Part of a small language model's weights.
Size: 2 heads of 64 (1 for keys and values), MLP 512 SwiGLU, 10.6M parameters.
Architecture: RMSNorm before each block, rotary positions, biases on query, key and value, tied embeddings.
Training: a variant of Muon for these matrices, 498M tokens.
Each number is 128 + 32 x the weight over the matrix's rms, rounded and kept within 0 to 255. Layers, rows and columns count from 0. Numbers have three digits each.

# layer 2 MLP gate, 512x192, rms 0.111, rows 496-511, columns 0-95
153117108123078105177117114125167142167089096130195102088126181149174151116151091102121137101093122138142116128137092087111145131137090154112097111136144182140093136162134071103123140184133118143146163083103100093123097128088104128138091092150182116180115118129135166167151150101145138076
093169091167082119095180135107106104109127106109132134104160102094115138124118120065118132123099176078105169156152109149160152151160134161135146144054085110098115163077175189132161108155069120186068140115144106211085131069138154120132101090126142143122155134134157130127111094152090146099
157110157144123150147115123165071130136102133114067117137161166116152161151091146128168097106043108133091117184152112110114118083115126157172140111095145143171092146104102086124192113145102130143054094132115150087134074145085119082170149143158138123132131115129173106137163107135184174131
137078109132098188091093154140154123098091158170152127119082100165161147136138161140065150087060125136093135115178187106135119162193108140145132112160100117152133155137132190191133165207114123109088172120118179089189103142080123140088146172123160073129174122150149144129121103134117144114
141137161113145195117130113123088132081136085110110114119120112113075131168145122140141100100216100110115147108143142194186078104133139125115151100119138082075125167157080136175157150150161177125140171114182111115154112158083094144120123078111161122148175139151107131163109192128164127160
154164107175128129139099170060149064113144212152112092138103140064147137124162123131149113139183088135127194162127175080166094157126116119137181123175155173143179108163108089130142132141178157149106128126113141119148108090161128087042086151122157105145137120159192135096152124126130143130
120082145118186105161158159176167138153092111075084111131119125152107131170129137079141159082110106135105116109090162136190166167155128122161149120131127157098155078053130100128114123135096128174120088112136160111163109166130109137093163118117193112061111184126131127075090088130144131150
130092080140084073117045116152164159103150152103061108164113106153175071106154114150170204084084141099169158112164140081107099082163080127090085144195038054050143161135179143123100153116120150140097145075113178150169172111103091094132081078048111114127092170122097085183143152131126127104
100130141135123124110125085068179115114141152171082123132154116119184092116136144121131132146108175161123147159138132114091154126141146128137114127179101120198160126093108123095101114166178107142124115151078083147121121116143142116143176145137107147137153149098143175108139083106110115078
120111086150087101121082131165156127135103149161089129109148042140067114124225120149125143146108080116147133103096119134099109136194081190155168184139098173135156134079144115142043110137151132124191122115149164169141119100167162144174155149113103125166127139067123161113130113144206114156
140134139169179163165126085116121149133131092171166115121134173167093157188140058130163156127097156114166148095101119142124119095120124146064154132132076108115103114146196159146127155107132082130079113109118166047083191129080156181107118117114136162064129133189089113105074129139154104116
127113145142107118145182132169152137129143141096123122152157098092111183191144141109124183055230116168172175190152073114108118151142128089134123094094143140129149142176132111086092078170160121161124118108120197093148141107083117177163123132095130149118150087165177082084111114091133116178
124150115089141134156123118149100155119071116179106056138122143153145149190130130140048100088154110131201131100156152120172162108128149108147159107094130145138092137136083132137124140183100088185137151208109069164094129169195120093162104169107184157145183073177113127144111159176147115220
131114096145115180111147143154187130144103081131086099138163153210132128090137114115150154121098145093105148104146162163105119140152097125139125090121079124127131107128121223105128080104106105160109067102147084143121108131117169082095109134156105050108114150133150052138137109131167183137
125126171129102120103103120097093074133153145141127136083140120110122109116117105079146103050100167123130134145166124150138075121177145129143135110162121125187177072103136101144108161137107167114167065092149098207067129067097170107115169091098117141150140104134135149172179071135150170086
088095147144163226116143099236160073093141183064124175140150133145172080171149082148131197145088090178143158110182099124107089148148118101143149093144102128084136093148111090103130166093107076135183095135105098118116189167107167144156057233130164143167080086149158148100164220116159194163
# layer 2 MLP up, 512x192, rms 0.115, rows 496-511, columns 0-95
125111129144128090112117177115174105161160077144142137097137178135222105125123162138137117133118175143127094148175141132177147081114128112126127129142171156154155118127130177074130151121126146131150137109074119181144142155097108117125089157129102149105127110081067120143146163198116154109
128091109166108072137104126152161150119096111102146169126080176097088108092162132136136150151081104159147164148186095074146144189128074147157106128122122174077138120060118161111158171122145122122193139145129145093150110116098169145145068105158171119112117119144166143124126180166121102153
140174182099172158059137132155129115100082089117129138161121124180127079123121146150116164139086168164079123116145124099132131133099119058149091107109074149079091136111132163126073155189127082120102090153148141100068094137115085130140139134108132089090179138089104087126160165201142142151
121137162100118138087127115157101133147163082083087127097110144072104157127139147137095123137147144125146130125143132163136160160125195113117101133135106076151152143131160174144135119188137159137099163080148179157171088156083091109139132138154130112114156114080139094139136143115142105163
125138106085108191063107108114104092146081168110126130171142115113118141075092128117108163108110193145118102049155098110163151199143142065126157138120150137090158070106146082159083181099123121113154131105135146125162105095149172108172188075127162101149072089129130203127152151070113137152
092139118093124224131175114120196156203100068126176097171125109134121151171221124147179119151109126120150086123075128146119095150088096071129162100194102152167103112122169077165160127080101146112095095116156099195092134106121156112143177104061150124127129140069193164135190118140108100077
093098152091111084058149107175154177104134184119150193107177185117107114051079137142170105067158146046120104062144132133157113159139138198155109121177093079144172140063106098196123176105103151134107125129109118098117140136142154147050190064139137084109144129136130075086145116213141115092
110146087171181134126118173133126101129198153075166074120179167054143111126113109092113148114117135147101156150160170138143109140139151090132149080117115086072113131113092118175145131113129106123162118135136190098141120159111187085067167107131199113092084141175115133126172141142142146106
104162174152065099135119189169135160087157111176146155148118141110166140172095151116065141099132163146115181161160049162090119096157116107180146062070124132132139123055082151072161084080173164135111114196103139174132157113107181125115142185106119145092121055166193114160095089139180174052
133168185131134177105099110143144145143150188132110170114163113148165156164139180117105161111103146093135106135160080174213113180154116153087181072126148099183148185098110119121070108154132191096132191092135112120169116085092114129121192155120132133150074183154137205163111083110174181149
171127118095126149097144148155194142079129191124094112126118178102105143108116113172151143109139046107109134150181105093136097128115153137150082177103112104040186090198159116131098165069134133117151129149120143168108123175150178164133135117153145122127140143103114089138129123142176084152
124051108116130134104214038112076102073105127129114066131090134159055189113066182133033130090085157136132119139158172092125151156109071078138147179109130160138122120124124137098104209084137094134145111148132109085116129120124159148153093187131073121112168097095169146145114106163174178084
130128156173152084089127096158039148141168121204143113152105144119184143121066166110204163121206094081159080084159130120115181118124099155139139164121168124175152125117171080097129142229149184065124116114146118137094099103087118094127078054181119124114114090171123077126147124163087141142
120138167099151132150177109070139194177125169137148138143157157132144111125124076168090118116161108108060134109139162141154124117102079057158098129103148133119126131146092100158118203177090123140161079131134068125138129182119177108090127102174116132074137129135085141126123160058114144089
151186124123187121158102122180080160135161154192091185102118131123112087158134105154165153130144060105174083141126117120136203140118169125104143097152124075134133081114148109144069157114096125125158125196101098159156167159144097173111157181130161147112149158097147114148223115135159163133
007070202136188182153128098202157078113065181067125141136128158139175167183122096103129140150071090176139138112100064152026107102094109065098112054109075078090093091191129107096123089165091092148173021158142156132159143180148125161052097124097136139111134007118165201180103151065178113098
# layer 2 MLP down (transposed), 512x192, rms 0.0398, rows 496-511, columns 0-95
119062196060036131143131090118111147129125097124120136126150120094151155081134195133174115158120128068150102133138138086092125119157092200154093152121113085114108132134138128196162148157145089104124106151107117046122079113138122120144111120142090125119077088161090079140127135129106147156
158097159128133131169076075159138137108103114113089114178121107122089138124155137133087148153160135102108129124090130135119152111106169173126168133165200131167123141155146136129159098133084175105047119181148078195155175074122142172089171090152156094129131097128158104105119104131124121120
096113091144126132143116179097131164065111158132136125085173101112137140168179162136165173082174159118114151111062157162144169100101117134111161142117124192139131148114081111127115089069147114151146177089132105171098117142109131138089102116122125140178119081160154130149077076082090047103
115143147140151131122107123152124145154104058132157126133119116128132129109111185194151129088133067101123117153145152108096131117111079161147198112126097180132118174155164125161125109142134107101082153103119106135125107138090144079150131092147162103177125126094142069112105118085114158171
164130175116105160097194124136181135117184170107100178107165138147224131129151133143154099168159127132124107105135158121089084125089056126117127180145158087092089119099101205144077166119116146134128054125135041141093165110198152073146142145105171126117086127100077063104113217161127181152
142155089085189180111103113101118144117190068126124114132163059066145139088089122143097077119094092159160189153097090203174104089200124126098086160117101167076125110103182086172130122097141199060152165161138146122152176060150119087129108134085082172144081108133119107115100129164128136182
074132138094117115125146121119127159132135127120142178110143160139135077114145128080120223108078124139111108144141123098185116146219127052096104035094140135135125122127145143108199123141138051149068116145120111158102043170168180154132118127166097088110138158152107136097142141151110173090
099133114143145110156161167110170176169100156169122160093127148118206150137149129103113155118081107126105137043132147108044097154147199116126152145156171075122077148161065110124092128117180108083114153156156079173154121111086182123138127121101109094099105091161147126124114125175173130159
158115131127108130167095120076175136117144097180105181147126079119155171136118141211152081137114140118106088113089142137124104120122122141100161126138109141154146106139106144134142155152146134119086098102169127162140146160157130055101150102122139130122105151123162062125155126168073107159
179085111124138166134151046091102155145080107181162132098137149141109123108124143116116162117100116115141129100099135124115144115183059137144149172101163130138139130069101111138130132105155107105124145102128157096117131128166157147126169148109105111118161071108080057117161096044125105149
110114133086147105137139163095108099078140059104143180125122105154103146117123113081135167133128164181151137196126116086155132089148123120145127077111187101140154146084139158181161121163160130116153101164173125145155119132188133135173123096083112139155112117072073113165195114123120093138
156168047146116155087137111196103090091117207161100167140123133158186044132174133126118181149122168178237175218107152175181147081092095138116079159117132089121131103160091094085162093154115138134144163127115143121110116075188150054150104082106155103105125151118122130108108196109145108122
092120128094109175131128125096156135141078140120119101104083149146121146149158073073077086151096149095159112130134105143142112045135125105109147106161114169070106108149058100122074195100119141161138159119079147100072150166118141113143147198141063117086089174124129171148059126152128163104
164211151135142081136148132105148144120136150123185132144118132093121149138132217112102069131115200136143096141117145070152129097055147152130104147180118170145137142147153127161120144143154136119139142214115063148123172112118129095181156097111145165167162107127165163150174128121145105182
125106098150157172119128147098105132123197068141115081110136187133095131151092181121091095132164101156171128062153115063107131083109117132145151184149132140064139144080109079093136135128134203122127125065131189137153187090204107209126097127127109105100157154151074101164096134087125130127
092127116255139119198083123124104138158097155139123166115250130112181162193185167146147189121153112172181128189089082178021141149102133166107150054138106084162154108155116000042102083198148081158120064145047065080154054177219146080052038094088133153165147084068139210126163169099148157105